python train.py --n_head=6 --d_mlp=768 --qk_norm=false --attn_scale=0.125 --bias="all" --schedule="wsd" --decay_shape="linear" --doc_mask=true
Each number is 500 + 40 x the weight over its row's rms, rounded and kept within 0 to 999. Layers, rows and columns count from 0. Numbers have three digits each. The size before them is the row's rms in percent of the matrix's.

# layer 6 MLP up, 768x384, rms 0.0529, rows 143-215, columns 192-287
103:516461542440484467527499486522483562534471431484495519473530429504512467502445495523495398514487482460514555531489472509471539607455514454554480499469426555517572467466456438448460466510484495445520483549515506468449457500448464475528475477516543501550516487431486500488507552524473502489
102:521503489481564485432473537504550528497573492455494523475453443473570468538481483535510473524494553451454448462487544461591458497465396483537466453517545517510490411532505499512560470476477497491538462442533466473509547549480425598550494495450495543504483497506495488484534512540478530464
103:434537526523518498525502546522461494544457426580506571523591503563546583485482476427459480555485596526557484536508483504525516491569470542508454492535522529455456517529470503447532506492433538452554547492545543540504530562504538450517493441583496535468496513538560500446517557581526548462
092:546546516498431498511522493561479433540528465513535499460497512511542438454403502510549519567527488470493496439434483497466527553500493513525591437535536506568541552561506505502510443446501502471545520476541453430456582465509511537536574455482482479463516458472456462475453482537506467486
107:505492465514522471550472546522490526551566480460488498456450486445508512427506470543550517536570489483457519522520517461467404544519521545513485397489504432502543534489550503424506548492455483535540586541571522436508415448423491481527439511446492510491507484460539517594512555506503515539
098:473504536363454586448517543507456525546543500482461495445506526522446501503496483453444537549501631395544501494490435480509501545497530523495517472575527530476523538478451493481480495493514538513532559534529484498417462467495539437451521509490494523509500473494530489512534469513525559609
100:479554493515496435417483426497474547524537470502511471523524543468472474521468462410509472474499607559482544568490511497519478444482499503502514453584464397494518500507511474585454469548527539532481437524436479498515487424557511538479443526511472404528489569507494531457523600512552554567
099:521549440469557425557508476450483432407537558475509521454465574493524559464517436411498480502588502524558518518511504475539570496455458461517535436445496465497450492496460482547521507480535564495484570517569496477474510518416431531433486470453472537515525560490496485443458517485572500481
099:492495562506517466475471488481466435482502488482554471465511496482480504555478501452517539510401502508501513469450465549453498508486592497490410493530536465458454546491484566513516481476517447555480500479527500545511509514467561509462467511447480461498510527488527416443473462529549516478
098:420455449514473544540524535502526486495503476493471450511486478523549479545489529395475529480603444452456459491506534495478437491462476434530546553544460507454497525501518454508512479493453610465527511543503498453511548541477500466448504450497499445474532514487493521536469434463493424462
096:488549499527469531527491539496509532553476552489534507441465467517547509472499566501538494523551504544495514431427468471471474585541486546575547548525456544603452505533505486503527509479540518479471473510490554544475529410490512459517461529484421498569454466566556494524497497442487453359
101:544503517491498450478417503501562455503494555517569473446506532446477478558425481494504529446499484439508529540492464472547539561447501452541561499521531520480525485506582600526574494488490480447534516550575537460454457429464530540538496493511563477469520539530397453559562510550475492436
101:480479494423522480462514524369520540506549504503544588502531525530490531484522481475534520540534409512558436537510445539504528514502519547530527515491523492574493554480489497528528466467533497507558508508531537437475497455490553551565481436469439505529503542550485520430538492494472454503
098:506456510506434478561441514463581578530503462487468441433494475495480515494518453555518467538496460572560466536518553511493511488522514480489516488529585416523453504493493556543524569520499503504519601524552449505494458461618498493522482471498485547463531526576489508519443445558509501498
096:514505518500511494546466583464565458544512488550498552570485556500520492491498495556521461468419538511546473471521473501487496589512515483462463538534558515501494479488573412530429518528521483460469472533492547516485554480570512548537571536473480530494433504539458510545518429435459473484
104:485522536446397522530411485492484474507495477545453471545482499522489490444516447470503514493429519479507528533497563492513565494402538492499472451537543483553517524590498524479502448459507510482589500464483561582430506472476498540490489472488481479527583485500463472503614499566440577504
103:520514463528437485530504512530488515551435525483567523554446452546518452489501539512516470449540461485481548478564471488494476504450508483610481508575515445423540484434464531460452437535487478505455480477529477531484499505486463526499505582465489471354477511528502529448450512534483519484
097:485499538540559421515449422469505454459495515501413568529482463447486491550514519495439432558471551534535517476474494408523485419473566501539498473498441537439527459485487519545537486520478558477547448541495543478485493587476508583473465455447588423499548515461498494491490477458466521501
102:505575559532514488477412511442560533500527522448514518566539526558515443481458585452476448493511511539472487470447464555452472492519495460515529579510445492478521492487531505504537503551503509542468427456477529509516535500540479441460539506573447509507478488459492514552491459526477480503
095:461444459475394519589482494485497442511505533477504505510482474455498466490511548452471510553478522519449501469477477563436503492557501552455543517464483452507521465525476533431578425515476468513524494557456564573549475482508427516536501505593446512554533534505423455452549618526516492535
097:549443466509560518496543529501533424522539485416543448473456537547489510500502493508443483503541541577491528457468495495466534485493479541543539531516483465516567534471588524529443465483539488423444508487561483492473476549441531530449465524448487543529466523533519502575464489605493501578
096:461561490511552500518486485490544474557478422479450495512423531433551476505506483537498450506500392507463519567467462538520506508469580471540493453514494514435461465492604498453516522518446517515430432402506438539488494477563551494522505539559503513494506505468501438478508452464504500536
098:463533463526507533448517511495487466456561577396519511526426427472488534463585380478405471558443476477517484453372456478525564459505533460522499512495516476490463584555453505485500488543585523511514494639490488562515548429499544525481486537516550522511493527522496538473493495503542508492
104:496548536503489537503476502447502531493495447480531455448460478469536589472483638474484512472482398495530561557504470542426484553570536552447502456544467491458455417506457524529550535484494514466536526449474581466510550502496480537477411501514471426489441500484508498448549498442465440527
101:467505520473546466452492616521530471470499506475489483436494448547453518433505580551405467431477506474543551449457487499466500520450557477532554571479431458546461462509499518490484423493489508534435553528499426467484485527555545533537503474504557506571421541518524584497560520571487470467
104:517562604511442478484473495471500510530452463500514496537461487537527479505455482450473487410520470476480509522528491453531503499477491480460439520548511511527518505551569476488560498426451526578526542528592526572500491478512449574536517436500478508553526559450440486536411530470447498450
103:467455479497485560505500486457563453488500516516528516474447520427565497573453540526518532440438458501451542499481472492477519524525575479471473448489544498481505457422479527529444475480530463468513440542484487435504550576514495501448435509463389471521543469521557538523505529437450552528
102:431519530462448500548458574545520518501485439429471552498489503459474487473414522507472538485536437418432465488476549468465468580498474477518575500497512532485582542516554521453472534450493507456513565541520517462479486450511568481478496580492528450496459530498493452508487479563482519549
103:566572564479457526457473478502505570492500482457538549498461520494547515554514519533531462476481456527471461542541513488535510496491544421522443573427505409562498519478463549531427558531560478552470483507516428427527498484496495446471582513535573475539492549511486448516549485499502519482
098:533495452485460526490452512496496523513502475475496538509562430472507474506487457490501490525524454513539464457489493473528516533511462505499444475484512486504485458471534493515478491483544502445491493538582511470547491471473544486457439618475556527522486502551496536405513541559544438438
100:537544531397534560446454489426437468474501531542432496522471458563474493512494393480498450529476450505506591465447491469485411560513473486479497551523505554592486477503493448499469527478557441478521412498457469438527532494516473531432491489398607494487484578456471514453454567496441526445
100:453476514479493460483529463480465514483548514521485505555495508538518519487438551501518461445487515474482500361555533520510460478483508503507463500521505580467508469515496503522490460537435467541538517483473482510469512427474518556537489522465516499452539537535492504524538508501521502482
100:516536490542458466491462510521500537557460469565538470467442576549490466428485485523561513461498493535460523510495477515524538466516490467538504532460458593527519475453515459529544503418532502499503550453442490487506445504516523436493520500443480466517476524470426472476540513483534564433
101:500454547550491474460522474518520536503476512490517493452487483552523504530527458503569541502522434488472466506600464478526455503487434593560490547540422541587524428480489477508538469458599543399532534479522607485530512556521515521448422554438600449455468479513544508530521495498517575563
095:500449569524536443539501541508533527540457531432460503497421506541492503557459471433534497436549527556476531540453521445574554497461500462517547492467507488449560526471493454416536535430526579520507467472501484515546465411532478493484462524490497490430543506487514573519508481493457474526
098:509548464531441395430522554549490477532459455515468518477487430577471538505479469422543538549583437488493558530481521522470504533539497548525478566493469506483415500522499487452536537555502583552441421493504478495522454481561461560500490531572460493463534562451483513499516456501492553428
104:466502441520444532460460571513576498463456485484502485473579485467479441455502466467419518475515523599478517504456531494562528491517495459465526501446497468500495494538516444471605459449457476505474465498523483470465432524414526499479533519523474476539465512482509502510495461494481515507
100:529519447509491546454521469460487488445462494518466566471540532492574485468508516589453547495443457461474560496551500518488460491515565561475502515531516469429514480432499509503547512501467491480548445504478476526408493477583434500486498540619527537515452548453550503493401484504443564495
098:550495527538552495545511515570451579465513498515448497549519563511502527475525513537516565477482520516575471489472561515513502536499483547532516497519480460440522516479560452426592548472443486483500520494539544419459510506596564462509473508510559506520516521479538483503518554530492581497
104:503536481509484478548491467516466456471492495395520493442494517601445447452475537499507462492535481519512548471446532454507414495482507422523522559484427559480559488529522471476507475480548540498488570471468581528522509450498466488453511492526490542510480499462513517491502477627454548514
098:461481510495542483496510527479532501500494523528552532506403518529491533462493493519503531515528516495443558468461486510617527495437495443544517465456492471497490514576508457499446450483517530488567471487495503530431565469505549498428498453475529486577545483463509470475543528532519434451
101:463548491567534531561422501503505481500501476518497518536459490487520538468428419497475481559512502536486577512524504534506442537494464513456590520422542575514516459489530512590531446482452583486546504505556477471485481497539472549476591524507487520516456503508592482488513454568455515503
104:527474499566456452518446493476503500549485476463510566501482522575514511503421510482502469536565451469464464500464458453540502500467552473578427572452435485506502544507484510492473495543497540482533483462514447560471513575521504505484466515507622555533532501526539522504487471466494501515
099:520456519441587520531498468554572522481441503443511420520500546522515518486421470535473562443501451477444438478516533486501492495432483460476478480500503523505514491534619479526503477570452411439545458484512547497503508547442470499489499564459458495486519537466513516488517489520486560503
099:491463491510478532499481474583524510499474521495533498464538468441511457484546452550585459525471544499481505488563527510469392546515578506456462558441489388554492520523484461466483512536424476473483528414501496507548553494475488557411481493505493486593502482551562486519474448479516535562
096:509437504521506471504510545500485553561526540531574437544466467493552446503528503495445481508430511544527506509500476500490479528501433592512516515477534449538506506558454544503463456515497478553533465505547531480508474447496464490506569521488548603491593472485552410484484446542489554488
103:585549438413517585491450442507524538471560499438460513507521473480528427582493598529509410464478503379512514546454447483461558501476495470478489618547458559476464469471520502478451549450546530526495549474521517469448537560542506536417467498527542446478499496476479445477531513490460469479
099:503470504529520514494490502479519546403560424471552500467545496498465569474513484428482524466524469498483464455515453448537475507535467508491498529510509492427493402525508448521473486525513424521474539576507519509487481441529568516461476464520438484474521537559418436531540500525511597429
102:454490461471458461520527499465432554524466463481516483476426496542533502517485474583552433473497486596523515410504484511532484501560540436445513508480459469522422537509517491427538481505542475472459468481493520517529442522494453433501542493491518488532488465541501528569523494534496442463
103:589506483528541533492521503494451535484591519465570401493590516536512472506492484551511497446458582526479525461531512455458502508532536573450502532474514466506449488516517492511465474563538509491526487507500486508519505524447461504490600441489551489498486491458586459451469454538538587503
094:528532469476472487495472508478552568549556507512557492508467449499513475488411559489489538444535541451474543461439505517522451595454492513477411467494471543456478548536519509610469494477540484568520525513473493485494458500525466501470464569561464490542489514545500529491522497518536519483
098:435507554527494613540395504530471445467543488437521520486531480455552474521522555444443455476488532516529514499497508454569464510408505533545493443584456475468584481521479423530582442478551495554472513532463566508495527553519502577498546538490506460514513550481551431436488494478492495417
098:487482500548581542519447518465521503417451612497484492466390555561498530461457557503461495604419433528527470479565571471555425508496518485526492563508451462513485529416534521492472488500504474474448472514513471437547483540505464528533478467490509452538387516593500512473543463467456557503
092:471499548512574541447583436526469485445480494572551480544486486499517493535441478459514492543545426543484471472534532543486529464529480501469451444511524553455455512470556512518508538526519504504484522527509523542526510440581580490525557539490530462468529512460474448480488502529451420516
102:502547471455487542515460453498537539512468489587583392509564565518578453505527450512553497508499591534546495518467476562455518458487436491533512541547502450524518458541470519514470515493538557581492504499473532485468496467519489446440506526408495487438497450496415423583479583502569460489
101:479531472541520538471522475444497488488540493480541482530476558501500478477446507446532491446557483494475523445450455477526534488454449506419553477520478552517494501446486506526528415524490531457538505455441500486520534530511439528472560481476579498509574513463464469517464523514502543483
100:539502412487492463433498520472457525514495476537517466426503538499483503463448445584533510457514435495518535515479438465417493504524521468497531459487435547483493382539534529494499486508505505509483442559506478542548527514494537433434533515528529445510484455572566521552429475497479528564
099:612593481532459555528464543497527469547465523546526515432458521515502535561445553551514450452509482455546497437451554517512423504465466481436507528538509509519510514543429520475477486454520552555495464535484475517542485530485531496521479511532478416436506500452464509484531542509514501551
109:499574490457526510530503522489538503546481563564536554534527487525570560499505518463548490446531498533499477522527459508433550527514529465542566455481495541561471575507481530484524500494464532528481535492552556494501579458488438489515517509538474530456547489533495540510558420503507514459
099:526593514512519560526525483555507492509554488521503569512498519525526493461456495510477489463557615424550514471500500530481576466424495511520513522505486436459528431532444546485511558504434404493542500478493435494552548478445558498498479422504545416473546508470445523463531510513453491483
100:496502503563465479489564529528535496507534464512511473525500477516440558455460484447551449513417479472470448517541469533546516517425503486494456480582554518501513528503483547458512490491414459488475566475530489486450511484494455517489512517516486493467525528508426482471559541477551516529
095:507551437427543499501522528596508600562510478554460460464429499521477538500474489482488541520458420565501578475486422562486548444451544478483452415548487470507518446520557407454605494471486482490476486511501529519446437517528452497473516505516467530567546498521448504544511506484536504524
099:468540527529535504562504494496475504557554501511483532504532568479464470532554514461532548502533494523462524465518508495416428489519553516414471549518506476507511441524448497471566521475491450474519544570474589472496477423530522524473541498517538448544505521528558526428485525464449481518
098:488528442510526465584560507442526571516550480464451470491535537483485576535453580489563514544503549566514576497495556494444471486593513458500577485534492480472491507500473484496493537467547528507441540478564469499514450451532566504482582476390524518488491529542471510500507519449526520500
097:531497472437544500578503500484492435580481529504505401545456517514443480536492504449508455491477449540542508476545520437574505509485484504483484535497435495560466490568511540507567516470464509554574549491480457465461446489492526430469516426562535516513504502491521474414557515515440444515
098:493487548514476542550531489490520547476501526503490578425507512467493507448549499523548543496568534496604446561533471426463510541496558550485497500430465553489458532521444522449544522522502554460518545516491489490550484479490532478505594511473578442564460503483534547540500546430503554456
096:516479526497531477509429485512481520405534479505514409507486444485588466500540500459440499455523483535443544469467587475502444552496490498504526507510535442534483520554508495568544502504546454543516513487515498460579494552467447471423480446510481482578475475518543467520502610501508478520
102:521529489502464474434429512401533523441497531512453497572558425489578498530451533525469504527537484499554582540450478530513457496523485511473482531510521476502599501460494506514483482512575506526481511525564562435500535482436538506463499470509510521506472473470513442486458399537510514496
103:509521482508528423514461493483474510478422496478517463561521492478499547512536490471512562476463479490516498562448505542488540504495566527547523495501427517522483502560503566493531487451435578502552491507475581529465493516460534531553497425474514479538473565528479546531507410508478483548
100:533555450481442482490442529467446428465503523498527422567481521497462467547525516472459492419492469463434470526499506491535476559471464474566512490559550506522489514504533522442551451530512490473617490526515503514467483486531515504429545496436510499517495541529487537561456478491462533546
102:551481517466514511503508532456503496572584559491486508547516602448540510500591479501537512432520499439564519511513482511520449512509473561450495414481481467580523524506475562475530455481507468475466506566505525481541505505503514501465546537504522463543486476464493495433488544437501459530
098:548557454501517531539478468412456544527552513473536537591551526480596519443465543412565475459569557463436485552552436524499503517444537475512516430548505465547538521532467566576483532505512395525470485521592516525555538496435514536522505536466464493517455589485473528449521507513520502504
099:535491485515493466481479516477483491416560472502456558566544508586543577495487515544435554477487531461532459520475512520473470496411536513400592483464532493613514447613425477495575521529460498495469459504483545446505496506540493508503489502511548497492543555484504492441526493547534562518
# layer 6 MLP down (transposed), 768x384, rms 0.0703, rows 143-214, columns 192-287
104:530516540458486533466470481486544496442514518528525490519438577444556490591497586490453473428509480558445509501496532529516461439491473536472477470489483513421474513514539513483480536512547446531505496473529544461577528462481496600494424537443573434488458513529517466515480494503522459504
103:476495555495450459427466551520441507465545485579484567483436543543531511445545496531457499412427466458562560578499481500464471507458567527438555539422388582523537569430538501447527491486511495475434511533463507501413557434544483505469465408518527499520522445459470530521428521455551517596
107:512475548577471447491417530438492532447489489515503532473494513469537530481497478516488523453475526529523415471492553494442475470459482486473495574464478529501537527522497495500542478564511450495490454509451503536622434484512522545603569467545439519426546470528454487456455451513530527507
093:537476470434524510466499516495535479511486550441554523543465488501522457475555510417522516434569456475518457440565543497482467521491536485514477494489480445439445418521520491568510511569523572510468523595470586539529522474517486493467507489574457440505472538444530515583523522545492544547
099:549495508536459553479526497519568546519477500546496485409470453558473478521531540560434527517510518473558516476500477570474500510491539532517527548554526519506515558520550516482473459492529473472476494453516605529564445539494527444499450494499517495474477509455503529499458419468520497499
101:525425525439610570535510577497508487489426482508552439491518501437515537467503548543476505455493569509552490468476546604471535483500488496456496520449547544531453519501429515477513573485444425533485509472505424589507470463541513536464467540519465537523530531500544479516555420575532520497
100:448481503432453523518509520427460482467551515453510514457456472490468463554452523520506564443512458456552513533500469547476547522518498560501502519575495530578552529526583455521499517491501433484440501501528491587524493497485548464526500516528506436465523611550497527523514552537442493459
098:480491487472466485491498531467526515531483482457418488524553561512479485493502520517561586464480503508446475493468502532491456456541494540449541535560531544533534451467545432536511458521471525541531492475401499494524445529528555418481490472467506491482507452519504519497447481307457491455
102:470555469525518514527516518449515557499451445561519476484499514468539482474500457536469541479520450526518540495618517529495489565550446506476609451498458587524411580518466435452489521483497494507516511497483454534555558527554515494605474500498507512523494546480559510518508467521510521531
091:503504576473446502423573475464484563595475558539540488461482452506424482484517442556519503485487480470459588467571508553450481535449531527537466470477548513489442509512502547507551443569437482441533462503510506539472493464471473551456489481439420486419489540520548496486526508514504518543
093:540507507520509414515458508530439425435523511477487509527517505494495525474535468481448491525501464495521458554532494560477468440424469496525477448515534464483533540476510444482474404480478504409452563543583451477488519512564544450514496408557520486461518474490506513503559494410488561507
104:495494430480546530504490472498457487494448547482451501552611495494472491477513539464518456541492503470442420460422498518497445490502558576466544445509431532435468456455519481490468493524477434520522480535493562538470547495522457488476532555558427492496554415559565546480553482479463429501
098:459491531607520473481434470568449508533442549543477495442539502523506497465449544566517461532521474480549529575513526445549500504525435539536489545511489505489559494488458544548483541499465542460551587541541476501521450495477465502473566560568538463480461501418442539515445495502496561532
101:546530453550512434521490508495460448445522565543528515523505454548525572466435517481476571519497527545461594489467457499498545537469463568439578532447477503481571382471589466522466449473547526436477482438446483461573474543460439502527469486508492469563536511469482497488548556481508527523
102:584483516460521520534600456531409486476480457494473457453501473491468510471463513475534505530566514458503555399519515494484523528499469461464491514469489377509437505519481517446508511459442524536529509488510449498567490460517479498435531481549462453460576514469479514458538492613523506541
100:569489534524504533458549539507605460499513507449504488535550520557480534533572473500476461522465545430493575428497488471409550486576498561459576510495488540526527486432582478480524525475492542530483449491443513558560514499521449510529498450464524523436497514506548447515494503465525562464
102:471517473499564543561494488448450520546574466490469505471501494520520488492527467502603536443532502471453545505458569503594467434508479423517493499495508470504482476597459500503501495503500533548570536495422513486492483450510536456501441475484522490454509477502539436426494535511487453572
091:484473491480476464512513563488553548478495480459535509532490522499559414456423488523619534471490511468551452441442470559457488510544494557450538457450494458484442546531533479483472515487587477537415497536567493514506514522428487418490502524501468513526519485571588485419521487420450579490
095:508525498513488524527545554479491417525522491523530522419483551472441520519539443527459568444410466466528441453484538448449474502522560517545537524430501527429532487479480597430535451504472455483499527551520466509526528507458522491542508467463548550508475446470524468460489485556548459471
100:579585493522488523448553537612537524496464543502518480539510518484566533538529533563467505480512525499527472536473469453514536443493519499565442474520530440510493498422462536492421538488520584533544443518446523469488575534525487538478519495499528501483458513510436544530463454489502472488
099:548504539493434510483517456583454515520476523542482498470471466503536460474457548518480528464498432521413500591483525530542487480504524520413510490468524609491503506473513515514488557475478572519551527503428523544499463520552471491528511533481519445499568490526454507429601486588569473490
095:497477536570552499533465436525467496499472500539474473474443540549494547480460484565495485462528573511528430417523513491515529511486533502539537522420498437483461551526460475564543467540440448540508527513451553492520551507462486521493528536434502430486475497557511518491499475406527520483
093:585487542503491473497524526578518585513463454549476542494538594527570497496432587505538481498511473532570518514593551484485463498420491492497489448524504532499503420428504452467436546493497527529544492478538462478463494540503523485485592509536447444481494439459492477471533558448467500546
101:487485426474544530516418435473507495461434486424471470366424455482564531557524495511481511459527541554572581550513440531429523443467486551527557435536510496487511530494544478506561541542583483488440517472522495454504444511459594502552524506548482544506502506506527526518534529473520503502
096:492499511517529480524462478469399531558524533493538481499475458479577522511460476462507519595569543516453442597486582525571497448478508508505479388555556555486524495512451567543582451584421563488493518569539459518523642459484432494553465521505554390514524471493511476506499523464529531462
101:495495445528498389510448482541511471567522483502492503515456530526423539565487518527507485473422491557513504483518503495515513534521574535484582467479501521570500507517450572453553479488424506575492479515481549473479507475542557543539446588513484511521502476522532516452516524553560535479
097:550479519461532560510434534510530523466514476481466486472489569487437494425532516538585466534577579421505486508547479497502465569437492560526466522559436493533502522440485451461501549505443513466472477495482554511513484469538542445512471524528485591531450540483483496533463439597547450408
106:473459465497533481482504529478468568487441538479421495490475517495464465535521485508516428491501561569529503469460456438519563487481520509452391495445502473474426489517519511499522487494516437463561460502477502570557434515466513458539491511526507477448485537494485459508457540552496463442
100:471503434588516537568509511507519465475477530508532501501486488478492470522463518492533500512459551508533405435481496558507493472520456486472506506552480481478512481475532513513511458519416543460466534484469485448485462554556481566472471455478516475464459451472530503489592478539507597537
099:436586471465519526532490482517548521470526512521498551503512406474481521604472531440468524543484524536427530509517553469486548549542489421489430482411499445549493511502555607532466515552481545531522496532483442504449429617501542518472476465493543438512502488486475468507546497541526556497
095:555550528518495495455504420489503504484525496509500539547514499492544433515467488523531503487523523518463558560539422511448443579509499517503411611457541478471516410567517503489526533519511549540478565510530532479401446552490452530549536460501536445505545483519586451474535451510539475494
095:487475427574460491555462504500492456483459494541477480528501504414449489543391458515529539573557462465437511511501565551471512541495519534542514545430493486568577442528455436485493505496578574523493502483475467480458459570492454474438527534552499494526471564430493491491477470559503487501
094:548435506507462552477529472540488531464519451504510462565569413460516520475494539382434565508573514557536483478487570499486503544489526520504525550532486512530506463514511459440463480504470475488517528500483459507534519459494476534490532441461492450461514511552475548481504501594408506445
094:496473446505492506482419474519491449504519578471482557536512450464513486511442559582450516468491527509475497535477332445497537445487543448514512457532510528493504524558473433464517553482491572468477414552538463528492540431516481522485475520476523425523479466467484502517450512551571467467
120:596538541580491541392458445507512456485542469451481590434541511519495577521492451484595493480506595530521486529548490504532528525503514483473517455462501489475552554480433484555493505486448523497528498493491524497582486470561524523575475497590469527484556494517450519549455499536456481534
093:526486430458504535450495444414515522596505515441524487454542525479575419533515546477485490440530558481490485470490432490533531474474510479546488488534519466541531515564479500507524518536466475566499475585544547439479440480495472451404510518458481513500464556481518456505488552523488486523
104:533472517476463494541484515585504532557520450464543551525526549484553543511551500442474514525448437486563454562436497627470461527498527496489490494542482547472509517456549502480454553411472498449511479516515465501531519470473509515439559456431502551473520445499464500535479532508488527511
099:440507486532417408559523527590474504517446508565426494492452479525494452481501501534429502506501520559539515562451474484540450515524537530494505546490525487461514500535521468574563506543538484485462490546527442519499551491497492422472477506458490495442534412530498543508476515523526548490
102:472567611500480505484551520480521403420528496483597518483511473541485523491434499424533474547562489494432447501485497449552473516527448477477507558522493503484459502525550537547473481470574483522501496526499555504404482493467447515515576441577447468527484488489512497494434459490544466523
105:544497452484468471452477463515467511496536504505495499530506470473448501495505567484499524552498483564577503485522435516443511493535503469507490565454515482481493557502565491496413544518481483545601476515577519435579455593446452477449429548453434476537486542564435466545506471519467504476
098:526415473490452558428475474541553526491526548538336485515429497513486488500453468487473537592486437458540466513521506561450522487486427495532512542516536370495464445421536527537523473489473473470414493512577546562473498513506488541516531501456477529538500576458507535532457518460541508491
093:505475519442444492446501493508521514507467418515484512473495501449544512464479510572500520439484458500547474439543548564526533460569471419541515478471456464473494495513497439499482489526477561532472488502438525544486523532562512510469474508545496507486461416551488496494493569474482464449
093:476545437499479560474514535508501477535523573470413490596460555515491492473552502494465473489516518598531524427512514449400558544523454494479507463559487431550543549501561585557467487483424472554489482532468552608487541443496567495456535497495419493562513456560494529467562497446564541505
102:518497510477511552495552508477505499554531503517511543541445500562548438530458508491545490510430502489501512504505413567505582510482535480525512585529494506463449464523433536474559450528526481452477484513394481486569455488566489484499528522558502509545520419543519555453494546596553518512
092:502537476416503531475498548477503528484520433518420502510436480501504566439566568461446482460493516521501454488467453443503488491449475481451467510543526510544528550520546504473528513479599439466545539559518460489537466526496535462505453475456483554475478521557450505479581543455513468526
096:483521529512564501523507502501527483528489505525488551531534441497539468530459549482522434478478490488487474459476541541541543473485523497498577454496511552539507532459479423476579478537484504522580468469511467444487510503545523491477427461417474427489534550456470534491510636451543458499
096:517475495483521465488496553494400536538487565502515536518468477587431515498448510462516548529433504522444492537518543554505507527462419504478473485475481478418522508464480502531499473514462501471471463490453492530507461505450481497585475397452475503464487553611509507504473525468518467519
098:472542473469466511433529450466473499521438526463501434563470434495480442550493569551535510440568510521470507488591561500463477519476510517493507501457533529547466503478488457497504553515496526445432473497515471480519497529483549572553472549523509471472416452438491530469567478580519510510
111:493480457463576493461519516449523444511500471455455530526476485519477544470478516450512480484499524449527473460465521533555485494477423535531414488562468507503569562503451573575497459531483502546528494455525437465425501511485504543499513438470434569491523519525510461513500468552502448500
105:496531519506486476546515503489529456494418592521453506511527482481519507522538481472446436521509510536530443515548466531434511485483609476518509504549509501453471544437474540486526429463480577484481510520508458541516510585454522431531494527581459516501500513457426491461529488521535470482
107:503536482552499489489534444593519479505456472527480498506525541545451579554531435516519482463504467503525517507526475426551443472504534455491577485508512497527501376495487538474545531515468419441545448586466536461529489474524503484507501460472496490490510503545548491514527560471487487521
100:488473488526556511543470471485550510515462447478421525501484495468574512516587492500483575495526484460444449490496549533511512497564574422480574457507492461461537555466416488493448549451483478467486456468570465515498478518549534505534430476479498498477473455515537523478481476488531429480
098:564512527516516439509533485423568559552568507453534475453560426534520416501543486501523506507618524509528477504499474513504510565432524486506502422516530430494476501512463535546516483448516520514490463507520493589573521536490518493529512490503462488514485531411447502523455522526500559588
093:500569490498508478544428528513469412494501480464463526460486533521506499525497512531557483478450461428506521522458485493554507515437521572495558420525537519516499494528482443507434408444432490497554546500566590492471451576506512473467491443519463571559464457481515485444548438439511492492
105:594484453529490497538509497476448463559521470479501542428502477463555539525570445567510564502406450450503564496531523469498494478477465546533466537514511515461494483539563480505525565499505495523478462435470561540428485559514543643570491519469495502517559479446521465495468529456388478417
094:486510471430443572532429497542511476475464484506532528519501531455535481444492473495491526532490524486469503532512560459517495486511553468405483452483485463473505517502564483472486527499530431449471446493539507483545499458494498446475527413524473513532530471481489508485533485570483488377
101:541457546454446502494425524499447488481528584520456505492496484489483476489532531477444550515527509455523515484472588528462535476572428497572460450520459504595411499442453450485537485486513550455500519465497543492493500404499525512511493468526439471524505498576447536510604528510488475476
095:505468460485494468548505450532449550491498494539453488479474428444535497521539442518505506494564474479506496500466471499463591549513475521567512419437472404528490497507552567486520587543491478492479483460536545481513562529502507495482550445521522449509562447530534498549519519555509513464
097:579515463443528485487569493467552574532481421527535593517450517518457465446489547505486459518562558527474504457570529578433476518493507472509499487524487498500505489474595419520540464454535490441473577485540536469533474491434499524568473515515457498536565505404545490472516479587460463521
104:454482499495520477516483479559487459547440542448447497508571487560577501531500487478515517461534465529467566460416525477440455415588499515465508487481458522508511540435490457489488525510568549443480479561518458449418488524500509494463497538492464535484392445458506446534496496488532508535
096:547503484467557546497478524514457588475442563518551560460527489559529528532473484466556526504461447449467535505455481479472509474541476501512532544548453519545498426558537429447523520495452467538505438475476583520486480473434497438471480505490514511548503498482537505504460467503508526501
095:555478576521472469548490519459465411496434551504493494489461525498443501542579524469536488534510491557493468499515517471481566534557523470469500481527486526489501542513534578487423473456468546437477529470507437530495524464572467474450539480514492503517478481450586495416508577594499518506
107:529540563418452519478432513474545534477537521516530443534411461525577509487469512477456445411569497494547575520499468525489459458461565478524490534524554545501493520519504499537524491517534474483465478578526452489483569451523544446475457487482447483529506544515542491451529489469530574525
096:519546501459585425455461389512517561459440486458537516527539491519447422482528560459482493399547508527501524479487464519458432488461456502542423454497495511539485465554533505445480454565500496515526489524486495546520523531482518516585508513544568453514448528483520520475495473474483513507
105:417522455479433481464493475446455477513529519491504486475543517475528474521469480529483506462452442511515470593506484504483470528531495503539463462526573523471476517489481563453493511440545554473589519519550550439536409482471457469471511414498565495463446517485571482521461510585474510416
096:515536557549516533406434466535437511399516580587502514427522463470519510431528453495520458404511557480474529508447527556504505588485541518449570515533536472504497463497482514481481503445515495530493471458530470448549482456508551537525585496438551549528510453460555427533488543494469498502
101:596548482578512575469492504468476499478563488531501539545544468544466474498454517497538450511458587600482474478434480556435521482477464556508462551495453563511560502527538454436488413525480482519488497524444537486401502506538481558486498355575463484492531453494509510496540445471503559497
101:505473495447511461488467455559506497512478482465534521482466499509432489555560456551530560478499407467487436427436554457528546580546498484458526539542458480499492565515503502548521432498523528509542462446454357477465533512539529536547514428458482547517502470435494574557479509540507479507
094:395547458495505495471535506496459422484577542519396457437541511512414426544492497503552529496484492539458426473555522500521520413485450428460472557555545397414444564447423529473435501498545464479428453506482506527496530441511543475554500519496511484463490547480470465512512456462502466456
102:487483535456530537435491509466518545517574528544432465485573484551507487444539510519533483437492491520482473480469487561504506529483540538519522518510525412557497528515466543553543490538511431569477456532506514509497410437444461559486557446506485522521477532473511510609462496548550470518
100:475512476537497545456568462484539474493534424565528509524458521467492419497490484475514450567534543425487425489483524544514550497505515447506519497549508610462471515529535486417557559435473514516517456519535483473532500493587482424494510474507484492368549525526472498516521525496385550530
103:521446470518542495512547543435479540499506484475431546521478461536552436496530497521488458482430499475495469529540523531519522485461482498492491513590553516452502524475535531496464494492528476509428471557501571600557463466468509431458503518516506568510488488511547548615593429580538528482